config = dict(
    n_layer=11,
    d_model=448,
    n_head=7,
    norm='rmsnorm',
    positions='rope',
    parallel_block=False,
    init_std_qkv=0.0236,
    init_std_up=0.0236,
    init_std_down=0.0,
    optimizer='adamw',
    lr_mult_up=1.03,
    lr_head=0.00541,
    decay_shape='linear',
    batch_tokens=131072,
    seq_len=512,
)
Each number is 128 + 24 x the weight over its row's rms, rounded and kept within 0 to 255. Layers, rows and columns count from 0. Numbers have three digits each. The size before them is the row's rms in percent of the matrix's.

# down: layer 6 MLP down (transposed), 1792x448, rms 0.0286, rows 1569-1635, columns 384-447
# gate: layer 6 MLP gate, 1792x448, rms 0.0385, rows 1570-1636, columns 384-447
# up: layer 6 MLP up, 1792x448, rms 0.0381, rows 1570-1635, columns 384-447
down1569 101:130161110153102105087131138120160106145153096120086132112113099115174156112115142147123120121141122121157094126148152111159120131125152135118126119136097141144054102127162126151116103108122110
gate1570 103:103134132121151106144152124096156094120130124131098163172124145161129091119128176132139112110140137115152122115141116126095145105114119110140122163122169098095152177093121125136128129127102125
up1570 103:118164136137170112114126089126135138138149088105129170106088145154155150184114097129131100155133154151173124137122116133121135153115127135135175127118165137150139106167104162133153162128101126
down1570 102:126149137164140168116121136097145112142101130154116177142162086130135102093113136125128135139138124117108170164090110149162141064151132156129104077123139101124112087152126137143183144085153122
gate1571 109:150098103147129158132102086131145117112124149161126139155098164155142155167117136124130128102132187114110141085119158136133099110097103172110105131126143123147146149128184125158142116092134133
up1571 104:139100089126119151118084130104146152139121130117139143094137134117124158102143157093114120089130115121144115150117135133098115147120189119139121133151088151150128121114099139132148124127136166
down1571 103:125156172100128149151100126122105156134157151145124112097161122144083164147184111146132120132087104111132096130154140051123142155136138095182125113155156130148090143136134114126105135119136146
gate1572 101:086120130122150135138136121150099116137079145153134136131078155146176152145119134133098129113125120137131154117129127148149150126120137100117169120172121194112105129118145121168141157187135138
up1572 098:153112125132132086149146147141157127139130105129109146123120132090109093118110163101127101154137149128151127163094098168109091118157109126140088143169124089138143137067120132116167120147104160
down1572 097:128124102110141130153120154119137121117106069147163147099124143139106092123135109095126142149104144110128084155112147118125101154149114136129149158072096109131118160163118154135085111135154132
gate1573 100:095146140105130149077118132106093147108158124081168157136172093132150169136138100122132107139168118116126132136127148138133103136115137144151097164110125127108100129117129132145165134155112145
up1573 099:117169106140157103149140125145101083096085117119135141125115137139143107108132101123098123138112112156142125104104116161124127107112115079108128107115143111133089151086116099092101117151132143
down1573 103:152172110139159113163191108137100120084102122124089136157093118121120122114103160123149133162066135088142154114189156143143159161150166114120111136147121167158130093118116101115125102161140131
gate1574 104:099112156089124134143149075120119126132121112123151120140074163135121132130100083138134102161081120100103102166131165134161128104115142130145113138126101090073120168125177173120159093163159072
up1574 104:133168121089106086126128125134126154136089139138090116166185137101111125130118091145145099146106134106117114098115091167121097115119088158131126172155106155124139112152155106182138137151146134
down1574 104:120130145124129113147118133138141131107067114132168115120133145155136117152132104152141105139099165168108135091126148156158114126143067155140100118119099122157147131106141168154110122125145117
gate1575 094:098115109101117133124121110129150181121152151147134128150128110134114140073180112075162146119126141098116111081095120069119135091121135125154137108105127145142131141096114128127135121078121153
up1575 096:096134077085128144082151121099157141134110179134101056131131170137110153136148158108144144164122124152126130114092141147110119144127135111149160141154130120072158105147115140119112215110120097
down1575 099:145156125105112106121106141151137120154096107141125106088097144107127089104104132105117089111123095117123117144122095110118112137125130126110124131117122129120107137127105121122125126159095143
gate1576 101:147165130125106137142127124123163110095139110125100103124140096119170103107129145120133143143136147123151129141106130104130136112145123108125141119095137104136142138121135085119133132133111083
up1576 101:098128108125147093115117138099100156120134100147053109161117140127128102140098130151093127142086111095115137110131155114076138134127115088161141156130116093083117104137160138130103124142159108
down1576 104:133128068138131132150122123097098098120156116136130100111153117118119122146160129125116104140152095137115125131110132090136122119123099129103097095096098090115138118095134147180105131130129124
gate1577 097:134161117115164124078137100144143076119142174102159151168136121160136108134139147141157152149102134144082130108149136139143111165122145112115116148113120109109095098138112102112114135086140139
up1577 103:121154120104132159140151127104127114113092106138157105131150183116130093125135139147099161134158167126136125122132166157118137137116122121107136172129148130102119153110176117120128074149126087
down1577 101:144131129094126110143082129133133144125134094137136106131106090083129103116154052072151115157116116101085074114124136150095060140130122121086082125142151076155126094168123090135135100115133114
gate1578 096:144135130148123093118149132144156155121126111100155123097119097113092122153144131150143114115137130109161128164142135154141103113106134138117117130132086122124143138138114153136130137082099110
up1578 099:122103148161132134114147136129124171105182165137079147086106120094125111134127129129163134113126070132088112120123119136130139125143139167157122107121135106104121138107143075136134134132129131
down1578 101:164134115151158120139157132122147125095119128064134121148134117124112106130139091145102148101140143151153122138098147112128158098125161145121127132132136116139100106090139144081132138119103127
gate1579 098:119098157126141091151155095139098106109118154144127124140093167140160106151147136122167117166138169129145142105094081142064156117140154091139123110165163190101114156182142167149166115159119133
up1579 099:133153117145130122097120160085125127148153146116132118123132076056126093116110138137109111136131107123160137140113112131155180096129092114149119135100113121088153105151127103106122138150132110
down1579 101:110134079150138139172129107127131119116171111129131138175167110127090133148152137104106097137204115125112159074127154154127130140107131129138129121134116122116184133100099105077145133123111155
gate1580 102:158104137090140127114142159083128147158125149132118147092118142112158115116054120143148131170146100094111120121106127113149095134132110128123117147114142121078150083145109141114170143115120115
up1580 101:166109135128102101105145148110100156159077129119122146151165135114132129138154112132114106114107121117119137152138131152155108150144110156152119120175102113115162138115132102135145145110127122
down1580 101:117120141123104128111156135122156103128101133119103132152138138129108121144171136152134146120094112130118092122168105126137133155098143122131129091137114136144090089129125145131111103090095141
gate1581 099:120118124100109144112150099150173136105109147132156137107139118173120096113158149111150141124169126111074123126137129163135157132134173156106079109116122124102138138086164157089159144105155132
up1581 099:146132137085135124154136130210146143162139098121158106147154110097109094085141120117136089116117126125139121145140138140098123194102127130115143119093116135143138086139133144122087120115119093
down1581 101:128127120102149136124142078121114141090134111151120150158127127101134110159123144135138092131111082184133107123156137125154119104095158152115139090121127154131109119171105123150157163112126060
gate1582 096:139129119094133118139120091122175147103156124143081125175116076117137167166133090136104123116121127155115117117100128080113102132186114086096064138099137109111114135162169124117126107169146078
up1582 096:105112124151164095122134106087171110093131160175129126140157103117121124124150158108126138139096171122129126117152133111134104120130131090133080122088128147138092136090146098094124148186117125
down1582 099:121111126105136122146100109111128100149135124088149133127128137149115107096106168126123141096088130147130164135131128172177081143126148140159150070099139141121155074129079107112109095124134197
gate1583 101:109108126151147134121158121118120143128123164141084114158117115137120124143124149090099136106143080114135098105158089119161129098152115141095173153155094127130170116138157146148153098123131091
up1583 102:153099145131160102156143119120095108161161191119083116129145134103130157188120076129164153171115098143094120071107107151122090123142106182115170117141152134146131122137122130128131157177116141
down1583 100:113123157150115135099143143122144131129127194095123152149132127097108115195097143148134123131109108100198100152103123112088130074107134146098161132146086130115099157169147157123161142132112106
gate1584 105:112117110159098128108149153092155123128114148166097162202151109148118181119106157090095124103137137131139120150131142115103095127122140111145109150157151080142138155135166114110168115111138138
up1584 103:100134098142079178160131129118152082126123150163139111153155100140156132141150130111135128151065112109114125166107128109100135151133146096121146145168114142116108127095126107126161145126076191
down1584 106:127123174148086141121105135127121087142107110130131123153072110160135141165078135126117148123159142165138119135090137128138137125128190135142120167126100144155147149119119130117109163113112191
gate1585 098:148112155126116101145135137124111114125135131127084054094138122156120114171150116125146167139133120160136103133080131187112164124087135122147088098117135142094133153159176177169119095125173108
up1585 099:129171156147159117082120140137116122169106134129114093158163118150143159145149119130155171156128108120107142123117159141141162102138154128104138146151152091187114110116128108118158114146113148
down1585 098:119095107119152132155117117129128157110084115132134120151106135144132121118119093117129135133122143125157132084079139161119138133141133171092146142091129168161108114120150119152098122094101205
gate1586 102:123134116145118151167123167123114096097134133120133129090102114153117157169105098102144126154149118106108120121136152124140133093102161088158138102150129123091113105155115112116136174159157111
up1586 103:116170109116165115141114120109151152121135142091137105115131122107138129145118164170103127146146132133100120131106096168137094100114093134164152108092134126131154134152131181129116126106107099
down1586 105:143132121141128117142127130118107150172118134170125141129082144125133129158115119175117127122162158099111133117168144105120124128156152149155162086111102108127142139138158138117134107113151096
gate1587 101:146136104115153163170146096121127094154107138115151149115123090125144125147128092113130113118137121179156153081160116133117159114108099109092117175072174164113102151128141116128116098134132138
up1587 099:099128087124116145138096154106179154131139129125113109133095117146171074116109096110144163133157110129114113119129138103124142110113121159138136111134068101129129133181092129149116126097121103
down1587 098:109127075141092152113152125143134131121100099144135121121142139162110119154131152156081114171130157123123162126128113081175161097087122120168168159139100109139155086109178129133143141128127085
gate1588 096:143141135145117123138143176174116119148106140112141148121119142078087096184096137127150192128142106124132104143144149131156135101100095119068098119145147124100147133112137086124123112071122152
up1588 096:134124116130149167156149138150122136146126085150118164148168126122159154126112132144140119153147105125110161148142161154123101148118124122085096130122137128122139138126075115120116108103134162
down1588 095:140135093129098136110121115125153107164095176117165145109143121155151133110149071108114106135087178172144099100081131109138061094130110143169126121155111121133116146121146170129147113146124080
gate1589 098:108154131117143144157133167122138120135130112145107109098102112113103130135157115157152090162177150133126137133123143108114153149136105152138113159143101115113147116118167118145141130094131083
up1589 099:096109074147129065169134136122093120156112125112112141102121102085129063124170130156136157139109146133143138137110158106097113162153092148151129142137145134162140154122138109133142117147132098
down1589 098:118135168145150134149149086140134103147125160162083134111149152138131159108104095140076188123148148107160165147133148112124169104140155162144144124101124145156156123174146126126111135126099121
gate1590 097:142097179152116137140128118170138125145174141162110129130110097109129161124133163145164133116123133168147117138165138117098159124122136159160155120135145142127124144112147072096151157085152179
up1590 097:145148147116146127113163128141151112139143099158087146159149123184059175172150161123095113132114169138124145098079138151119126108138107089139140113145111100134124111106103106154161083103136144
down1590 095:157131133080113101124136116138152138158158121133123118108091159078162134108086114165183112144130103116132113137162068154108100103137115115128164128075126176145151141124112128131121103125149090
gate1591 095:114128180127112144145132124142121146127169132121169111123100128161115152095120171136141137136127115126083095081135105112076078175101122124112147149157152147125101094167127170120092131094111146
up1591 095:155136142126106133111121162150118136152148127092138097146121072107163148128093142155137123168135099092103149124113128130099133118136113092105133105162181128154127126116096202116162149105170147
down1591 094:145134169128133124149149125113140113139151149139136129149113121108144094128144147101108101154134152126117106128096111171155141165082124134141143074128112131085087117143110129109122114164136141
gate1592 099:149133125115126146116142106144099127121149116120139120128118151126173147135098158148158127120155120129116131124122101124111148086142133100145147095164161123101129121097146074101108112118117142
up1592 098:100125115150121124103111127118129122095120113059128139110132092111155116151153099126117139120096129115123157142127162105091168084120119086110112146130100152148120149149104101110132151104154101
down1592 101:146130147113126165126142143139144118107139173117098113122162128126190116147122137144132111112123106154129104123083116147109176142131113098106151149155131142132133173078133107160105144110136122
gate1593 099:130106139110095104155114098170124072115071117112118074143139131131176127130109178151152093122147142125085146163153149108125134100112146149112121125174147129127147141123124124164123113147108116
up1593 098:153139091082123124129162118117159115121099133131076147122091104125115089118134167155141106123121102092095149120166118144157159202148138152151152177123152102137100091174115130109124138098132147
down1593 096:116121150127157131079106143127099164137145116134112142154169138125116123104122118116108143136153126137146140129169106080118120130122119084152135135107080108147103142139118077143123122131163100
gate1594 106:082128174114101106097125115116106154178092134095140125140090149159135128178114091142142124104109132143111131062118146145146129123131148095134142126068152126160151146125176136114148141163150132
up1594 104:159141118155120100137113120150107148189075150115184146152111150118122117127121061160130170178152083139092130158149076151123107126140093096139100113130160146164097126112134150107102145136142130
down1594 104:127140083111144115142148114146089132124147155141118122117134123118148094128139150086137122132089146145137132131117102114134129082150140079114128127119136127119139133166129114129147155110077109
gate1595 100:163125100160111080142126124136119129167135123103122136103135136134115133127156181139118118164141136126091098106104113140143092150140158131129176134129101133137133123143147174162109125151117113
up1595 099:112179130104142114072146158117125129111125176100120106145147108104119130134150127158133123144117149151130096132157175110117110127088126145100149136141119133118148141108150117166164076166122138
down1595 101:115136120120114127134107162106120170146131143114110096153106128111156155113135145147135098122136122128134135120131124088108110115125106126109153115108157151156102141142094170167134115127090102
gate1596 101:096127129123113205156099110127124106112146159132153115140142113134133100168131161190137121111147079139090150079109139110088136110120156107185138103140139142148096159129152172184200171141102099
up1596 103:146110138110109172142145107145138107158121183122111122136117114147112159138103176174124119122163129127119143140140103126110069140151171142133129161122136152120166136108146163118139145100129133
down1596 101:134172105123133130168125153159092107121134120071152112155115104097146128127140117131090111110148158132134163116081102120149126120095122155123113163138138139151154145150118137088156139119103142
gate1597 098:084102127113120127137144141133113152104145162121114115123103142104170110135173171114119150109102142122131164131138134132120129130151098089123091112123152141096158108080141101129122140131116152
up1597 103:126112130144156183078165112100159149106103199163174148121145115109146111100134129089133138122123159142105108129107128125092099096128121124087114122113147142133130119105126172165107146106107085
down1597 103:141118120116090094127139153118088170111087114107118048100133125120149115155173152147157137124115108103140133134144185159117131122123156128060092128116142134113115116116123116108133098096129109
gate1598 100:157102138108155142123113139118098109139100096116113131140146089150128165154098150164138164090135092122137077110069110131128127101119125156145106125098154148122138147104163128124172101127154120
up1598 100:124148085104126171091135101144120092162106129171101154117148120172089132137120126142085112100130089146176111139121127146168133135129113111196106169129155166155124101120098115145149143139165143
down1598 100:146145118126123119101108132118153167132146106107129111126161165159136113089124125097107114154104133127169096137159142095159123101120159134127136135130121119125119117165123124173181141140091113
gate1599 099:132131128121151132164141167113094141119121120126118094134080134109117154124101115092104144101166117123098157133158112136125134182141123119132098118075120119105119117126142097094127137137124145
up1599 100:132132142126115153160119121212104133140136162127138161147176145134092114130104143163112107106112143073121090082168195126119159108156115093116144103107161165105130121143135115078090112139099132
down1599 097:150156126113138144143162095085181125108159152137134122139128136074110138158125125092153141135122099135116144140123121104120147067095134141103131202127131135147074134157111131163143136097157110
gate1600 099:108109104110106099128117180098158169166143091164142110114138146116169133130119094170162105116112128094102136127148145156127132130122136115134092106111118099129105148124157156097105096123145095
up1600 098:104127187145105132131092150154153135151109139138124130099122159155137110154075092150165159080135121116130127103121134131125149085137154103123099110120096119101167121114153060076126124151118141
down1600 099:121118125110089152162143128116136101138128087160144114112137115109098143164087107131112114134170151127106111133127150108140162138118130171136148146119141094129183147119130141150152131133139160
gate1601 102:121156105121164096118135123082130093178150132105147151163085116108125106115161132142131134147153125102130158153152144124132121108116100151115112106136148096114073106102155115132138110079112077
up1601 101:118128149162136088146071125145159121117131162110158144061103157135160154128111143101135141113171100120111145120156173119125173148118126154155132114139071127136133101109098118131104143154112148
down1601 102:133123146107099137137136116127124153110119110161162138137098115135099112112120139127122169112098156108120120106137098141108127112142124117108128130100148143147127188160128103145121115152170098
gate1602 104:107081082142142142104137168143125157114163134125102119145116145169180158150104131136106135139163105136134119148145120134128144117096163128101124105101161164101132108124143114169124114139115088
up1602 100:098145152126144093172130130147138113133106136141119129164115136153154076092113157106118112129130118133097155142112087137112114166166148087149132176076075129132128163109147101129154119150137176
down1602 104:118150136097125153163108122100152125153131115164156103143093134137114168121140096137150142085105153122122083138120134089138109127103108138110133145160145135151121126082178099163167115133156156
gate1603 097:136139112093140150123157127130090118099141094099126089112137120129120132163143133158145160144129108114110133100106161116138155111147135138122110165113171167102130115151112126123106158157119144
up1603 098:137093096168133127130160132116093097143100161106125102085108156103104123153140134112161092154096115150117135067110130134147140149090142163084175135121153116148121121122098165131158139148112133
down1603 099:145163118126170142151141102153108125123121142140141163085105129154112138134124150094115155098167160170146131168139146113109133152128114105120152149130136143099136111119167059146094165107107157
gate1604 099:118146131103093094109085132148113101109124134117089111127108144150093110123154133166092111108149141097140158175158100152113122142113098117132127096167090128119109142146164092123093146148140130
up1604 098:126100094136143078106126160137141140167111136149176146128107153137136146152145181123127112116131118096158147144147119163140117165148115104093117164133098089145157159107127126122107099141091102
down1604 100:167143127147136130139154121113137127126121119163115123108131109133125151130132050112107155172119157127122113109121141088102144126113152136150140131169138113109131149120094152106114124081125146
gate1605 097:145156150129181140160113121086142136157114165140128156151149099144107108168113130104135107147084147142151122131102106115168103139139107125104119112109135129123131159124173172166124112170108110
up1605 099:122108127138115141133108143111133170117075138121117145122098137109104135106160116139114105132098110148133142109143127134110177130083138106163131135162117095119142150130103126130080146169123131
down1605 100:143117095128121133091090135156132115087138149141117107148133124134133157151116174135145129156104080117137127124138098135124129114114158101136108163130116124126120146113192128158133103111134099
gate1606 101:127110121115115130148122140119088127094128102097112098083113136164107134116122185147091134114149090148145122100143064143101115219106142100079129176132127138147163086099157117177114151141103127
up1606 098:113105149108136132183100119109139150111149130142160159125088100127123136119160172125166148123128068133115135159157164103093122110133158159112152086162126143146144108127118155153179131123111120
down1606 099:132086113112135127137118118153114145080113127112189126139155126147133161111127137121092163096109138107131131137111112139127114160102159121111161107131130144137131105071113129138123148134077145
gate1607 099:153098109146102127141161125121124158121135106136144078118138146110151157130086131133091107152169148149095127125087163087098095148108128101115105136130095165118114159088174135164112104139101095
up1607 098:133145098110089176077121130150172117098078128118086148146155132105096169116131123101117108112164083103119125138137125119151160094138160169144120102153115154116136108119105103143186115130146117
down1607 099:147125106110133072150161119192107105108144140095139113076141112117083157145144106157113152127159134125158121133100105120158096101179111112122096131158141127130143152143143099133085122130158163
gate1608 105:142106094126124143132117095115105105137140116132110139164110104128121147122132162133080163117159134157072147148146110085133146153082168102096158130144153112101123127133125120117190119115093106
up1608 102:135136134125169102109143099132111162149119148116131134121100151028142158134151113143115143156119098182158138164165125139115113127095139155155095123109125109196122104146088111108097099129130116
down1608 103:102103127101143108087149155120147156111104097122120109066136140119120130119143137131132135112146090145078104118119125109165119131096138087137178153158167140102045110110108144119111159123131129
gate1609 102:105095127144110156171172103109145122142165152138100133128145125122125122170105148077094129112157139140096138151109138153161185132143133146106122106107180115127101127089164089104161086143144144
up1609 104:122162121110131165132120111142139112128142121188148099124145172153146101136087116106117110119110148173127136118085140125173150133136091145108110146161150124113136114153121100160136126152090142
down1609 102:097170135145151139175112121148113106135148150159168128164129160141109103085105129142162140112111128144115133125143122150177119159146087150145175123089145142133099095107140119159124112148108101
gate1610 105:115106146096133134132155124106142125121180205141151150134106102127145160128159116142103144160077111178133133133097106172146143125146126105134142136110138101138119126160136126129150133121134140
up1610 105:081125121114117125133142164134179142133109107126131095090157137135154113149122146059202135099130138102139109140168174147109101171117166133115116134170155105143112146127082134118118178144150134
down1610 104:112093146129124106112128135132147105164113154132153133132086118092122114131176125103178152178101151154182149095150195152171121143124147151108168116093130141123112120110149132096162090150105119
gate1611 100:093121104162135143124149115103149117133124118150138099127138139131175146163120141114142096089148130128111140083131112130121141141081145123130071098118114128110110130095127189125105108096139130
up1611 105:115128171058137173153125137132169157129090123132125140107181130098090114070146146086153159129155167122120094139150113118133130182123152128093120115116109109186134118138106099136117147134113167
down1611 106:198105117103105134129167134116111131087098155171126170172140144118098130106136162166119113113160110108112076174153074132099092109100146122131151107141102131132139154135113095098117146133138129
gate1612 097:158153149136155149157138107127136160130128099173143100085139122086131090120160108134094087131091113132119139066148170134101164103088135131147145168162087103140124098120140103136126061147145138
up1612 100:134156138121152122116110080085111154140130099083175160125144141137136139130095100096137153141137131098154111137125096137077173125157095127106142157144130134139169126130154121082114163122122117
down1612 100:098113056131120107157170150142091112067160129130183165177145132154090095083163124115176138099149126115119109114132095115125144112123121150127115120128128129159078117122166157065134119104125135
gate1613 097:152171134108119121139152143143147150095118114120131106170126133152134156131137131118131129098122125129090134072146131104128162096105120162152127178128135153090116096145142143128113121123133141
up1613 097:163145163117095132103114151113099145134129143104125121092131081106143167129139137130126131132144114131110161154143060105169155167141188143119092131118117124123110106128129110094135118142109122
down1613 095:157128139128132101104104107127144155139124123101061184142091111155108128130128089119133095133128101122150145067131178099145130119089144113134171115099114133144110112087155168132136146139139136
gate1614 096:080121112137097117131168131112166107136170131114149172111125149153126115128091142152115091133139140102091141117122158096088105105111083158138122133139149138110117111167140083100137153132119110
up1614 099:129136135145105149176103117168116163164120088071142115069123140139160114133125101132083135137128128172138091114139117139153140128060121125088120151141097122107124111145118125123136133149126120
down1614 101:153120076161128085125109115155119122151167144113117164084156116106107124165123203143090105138135130119123102088065121119093135120105165120117144123127152147099128095192154110119120183154099146
gate1615 104:090093128148117090103154120156114102153127104145129130179128148116073109127116144142138144094079170179134086158129122137085168116098127126125154105128099091150162112121152114105198092090115141
up1615 096:139105142161139116139188111131126112183156161097124146128124120113192147112116131097113086128151141165113128128117103136144119136114153140114116151071109111168143166144105115102105180123109119
down1615 100:199149136068123174105125127136138142107120109121100088148118122137113113124109101134121127112093112115127129142109125090113098131153108132144164119103103114119155130110123098141099137133168165
gate1616 097:095141140111116121108106130094116096118114130100119128162116165134116167091145103167116111114106099112151122087146116082063158111128102117152151121139096087093141128099094138137170131129107115
up1616 099:129117127152135152125129133101162125134091093117134158124073182120108138120111152103164126147149108081111140129139154173144158128096106098131173110152156145119104117143130141113131173098158146
down1616 099:157133126090138150097162126122114152138130137137128120165111164134163128137154127080099121160127126119110136159128155153114106098163113167106129125128151120140140123131136120158115106120121134
gate1617 098:113152150087137139131119105139147133119120131125152107132134131118150120146109100117145131142157109157130111136136079117147136133120138128119125113114135129116149115079134156109152123154103138
up1617 097:133146096114116120167139121098151136160125106134162082153170142092149109163093118067116123127111133123110122081155142166119145128115125077124111139151126125138134152139106069105122110145124106
down1617 097:114124113139121137169145120130122120134096087176158115145131102147135178087097101144125128153129171170092143093150135159131114101119156121163142096092105145154074109092156128097130095145127126
gate1618 095:096148145140151147098161127157165124144134139112138149170155134127117112162083137083107177141175093086144124077126112097144129097147112102134112133162136128105109097107136107136153121123140128
up1618 100:135113172137102137122157145126118158193123106121180067100149113120121156130131127107077144115129115114145122123150147173099141107117115107142104089130129140167140105081123118104133140203128134
down1618 099:099138133152131130099135111087163127155146145150173110115096132120121156131137162115165105133118108112130128144162122142161148148113142130112170120138115117123112121134124099103120161118102098
gate1619 102:135112092106112114147123123137125157109129112085142098146125108151123117107120126121155131089112132153124143118143159129077149096145129155081124156132150116100100113076165148147139116132131134
up1619 105:091139148138105150115162139076104081136158126142101122090144135080150162106148103174122103124127118119109109121062150174120156106128103129095131131122138161116132149116089115097131088141125118
down1619 106:137131099097146121156127152113130098105120193117135152097160145073142159137142120116163164147111174122101156087158162139139113089126114127113130073164103129110132118133152142096123103095152153
gate1620 103:104190129129109150129122107138145118108119123128106148140082164172153146167108137153093160131168103152154137158119144151146113127142142118100159139106119133127107150091130173148154140139088149
up1620 102:111128124142096120121120143143155118140103123131135164077132142100123091140130080105136078080140117129125089155168092097098122127106112102127107169131123122116142088119135129114124128099146133
down1620 104:088109096173154146139101110147146109164119064125133123135170135144128138104139140147136119156111155163094109168086138159106148147099154104138084114149122168170149095100139071131144137145157163
gate1621 105:107126100061148151130113122128125133163110120095153123176133145120121181154114123152163127140152107123115181120139111153142159105099089160104134103163134141130153161135118142139152107148109117
up1621 106:141112141170148153165146126113144113114089135126093105089132134118094137120140129134117081137126156112102103150129124166165174132162138100129114110130135118130152180157130086125121108117089129
down1621 103:142133110121105140125126103130129119107139196110144154131122122137101138121109146128077145197116146147133133115164126111153105120143124116132152113151108155095087139126142117062102147115099132
gate1622 099:152130109121146125124106119108114110169097099160134086126149161090126125108152128104113108137080148179112112121125124092132163112132161113139116099147143120133105136119126143156151123119127167
up1622 098:127167140133078138138126147162160103132141077141124134082094121097133112144123171120142121135096099131168128124135132116154114137151139087129137122152112120157125127129120086133170150166082146
down1622 099:133112142119141165130084128115145125156110129118088111126147113161179116147103105095131150168097194095136112105124165139147142101111152119150096146106154141102082137085112119119117092091099169
gate1623 103:121128187135120106148138136134118098094101170170120124127094095124129135122170138155126132155097155124116159152136121111155087128115092086140111113129146122136134136126146190161112119164109089
up1623 103:071157093072137120139114125081148161151089125120123104093087167113181113130126153096118100113134090130160087118112156117114150084164167093162130146114131066143081113105089149145112144180156121
down1623 102:130097113151077156107119137112116126152102129127105107127171118107110123123165097109151104094167111166147105098148091148109099112130132101164125153116099109103126164127102126120147152124127113
gate1624 098:104074144116114087110135142175142163118148145144100122129136112148156118127154076130128130127150126078111156126141095082133108127149087156128091102102125098137162146122135139127125116115139092
up1624 099:097122087122125161133140115148137147151138085092131131145093134159163100134122131118095155132131140118133130133146147088159127130090113109116107098130135102115120162112115182122120139138130082
down1624 102:128122164079140133131141168122137163132144113128117154116114144136113162108139119141107126151149131105134115090168104107135121154125127157129181119096081101122101115138146081152118081100148070
gate1625 098:138143102083127159125126113110177141070100110111132086152125168134131112166082169127132174107143150166143092127100126095176086111097140117138113141149138137097150147099105161144145140104152106
up1625 099:132088129161116112164149116103181113120126146141066126087148153102132118105151119113146109128125142075110146142124108131153137170116116113154110129097127131098145112112167117109111173174125136
down1625 097:084196161137101146127160111151128138135107108131104094159186151115138104104116176107135168116168122082128124141159149162116131132167183140136123183151147130116132075168101147113162126144102165
gate1626 100:119147097111152144149122125124151118102139133113084085149113103098147109139124158166095178164138130112152098149151105093177079109122132115102114111177150175114120132124170116142124106110154101
up1626 098:144103121156187106100104147138166130101087155138122145129127128110126136134124158127143100144143139143114128131088110139136139110134143137153134086082154124106154145148110161138082143099132136
down1626 099:136115108117075130123094124144150118134122175125151104117097125133127077176119137100125117133086152125111114107130143166123145149145132127125124138103142085140134142180058106104102182119100106
gate1627 099:095136184140116107122102137107180109138141102133122173148110128105100135143115148127167121154086122135087098133147160137156100096092124103118133114110170138154090106133123139124174128142104135
up1627 098:130146091089143145162124123099139156142110139126177115100123140141129117128143137119126131106108165126141094145112125130135115127095125175127109115146163120141121107131169110130121094133140091
down1627 096:158120123121157099157145119110092118108112125081135163127117122123088157137134113137104128138124118121127082125130129074132129143131137135151125085141121200084136122137132087133116145177147117
gate1628 101:115112114083125134109113109121120101117158147143142118146093117107103084130095145150159104140132102129117155122168134142139134097108119156147137149150143140104124130149165115102211152135145124
up1628 101:131072117112142112126116090152098152184091138127134109098127096106144128130115166095109112126103133121120102123113101121157113137152150134137103119154123095118120106074145131118132124132129098
down1628 104:132161108125119160114144140137101163126126178067125119119087114127065133153123154171106141104115123125130109097124098150155112130163088117140135133146145100110137126085144132111130098126115109
gate1629 102:062136151079148137116131150095156084091104100128131128103147097142141141155092119105111136152136116129095180118136120104085144096125147134128101135096142139088080122101132098092136159132114076
up1629 103:114109127130129119143096163121144095119177141098146119167132127151168127111119114141134118154143144199149150176120127109134096123098151133104078141167125093128127164138085112159103145082176165
down1629 101:117110116167091135138164172084150140134123118156133163145134140079135073134144115115124162149127120130137173084130183147144121117104125142126099150172106155148113120120168113117154089083127090
gate1630 098:137123102094097118157115127187144121145082144114142117135106126149100126126111122151097168102116115117084135102145124113125124139131127081201140133125151132122141120114116141095172154136132101
up1630 099:114100142153134123082133152078137135126142145139154108127133127126125178120120152173146115135159153138146148122192099085129158082139104133105068167135125143153129118117135104115162135119141136
down1630 100:138124133126093101147119154111130128121119137128125120082112135102126186145119128081113146127177145133143109114164127108168130161116075115141111158066140110121108118107109085161147154137157156
gate1631 105:096086149107181090135101108147165120164118151137137155151122149127122130157104143118152140135139081095137120113128153132139133103103119086141130104120086133177114149131171110148153129122122130
up1631 097:125081172121127130114095141119129125107125151151114120163125123175125097108162127100099145164109103097148113116099165099154163150118138123101144115077098139116123078100141106100098122090105118
down1631 096:134099134132147157123142146140119116146116100136173133144098141119155113094102154121118111141134107162149111120099113117133132091110161118131117107101101133109193115106141130138121132139091174
gate1632 099:080113119139103119166135109127141133110122115105131105112186141171112142130163116166134146153108124148126137193145102119166159146091088125107111139172125112180123109129165116101132120129142124
up1632 103:123122133131126133149159125137156104132118117117166086150157106089100140131129104173134124122151157177120118120118115152107144111129064116111161132088146135159131133149115123175136144080154104
down1632 103:114130114164111118148160137177117136103089133132134075128176140143092128127087143130115174124167130146134113116136119150148204130167083139133122129151078126189154151138106109111120162083120083
gate1633 100:129145169157154136104116169145097101104142106143137163169068135090124184171138113089166156136163128151134105120141115151111129111124142134110112123132128134122084154115119130116150085132147089
up1633 100:111140143144142050122085141150134186114117122125138090097161135134150137132150165082147150147109104152188143145111101115128158117100134161115159126113142118152154138097123070142121110123128098
down1633 101:142115163109111113149136119090118160174145138111146118129141085107125105098121164134160139135121110169184132148133143171115139161153161167107079129133128107090098072108122116090123144121130143
gate1634 101:135130112114130121157093143078167141088126098157151150142103152094102166110096104127157090184100169134101151128122118116134113107103126110126141141123138161136150121107171136072130129110083085
up1634 101:106148162086103130139126108097152130144176159116097145145111145121150095160168104119111089140117132143151163108119136128095156111136132167141106177122093134147128099120139123143095088145145112
down1634 105:112137111118094099139163118127100124095135116150117099128137122111152144117122144113100067132152144138120142104143136093155112136122103093146142108091147092135099154147107153150094084170119115
gate1635 102:091132161080135126136135149158102133100159137129146137114089130144177180150111077147112138107134083108133158142130138121140182102117159158118118137092113125113124114091107095124137151114117164
up1635 100:111135112143140117135165152151104135132116157158146120166123106119168118126148138148119098126168099120106127101132176162106189139130115125084125141069151137158127166076156161095101156103118156
down1635 101:086132123179133159140126142121172124171137131132134142135150109140097169156128133176115142124077090099117074168136144072130131126143125125129109098173167104133135100130135124128069125161151185
gate1636 103:103149138103148094119110116111120134109126121154133089128092111106128121195125147110163130175117131083092148145104146115109132134127115129116136116150101084103079122141127161146176120115126111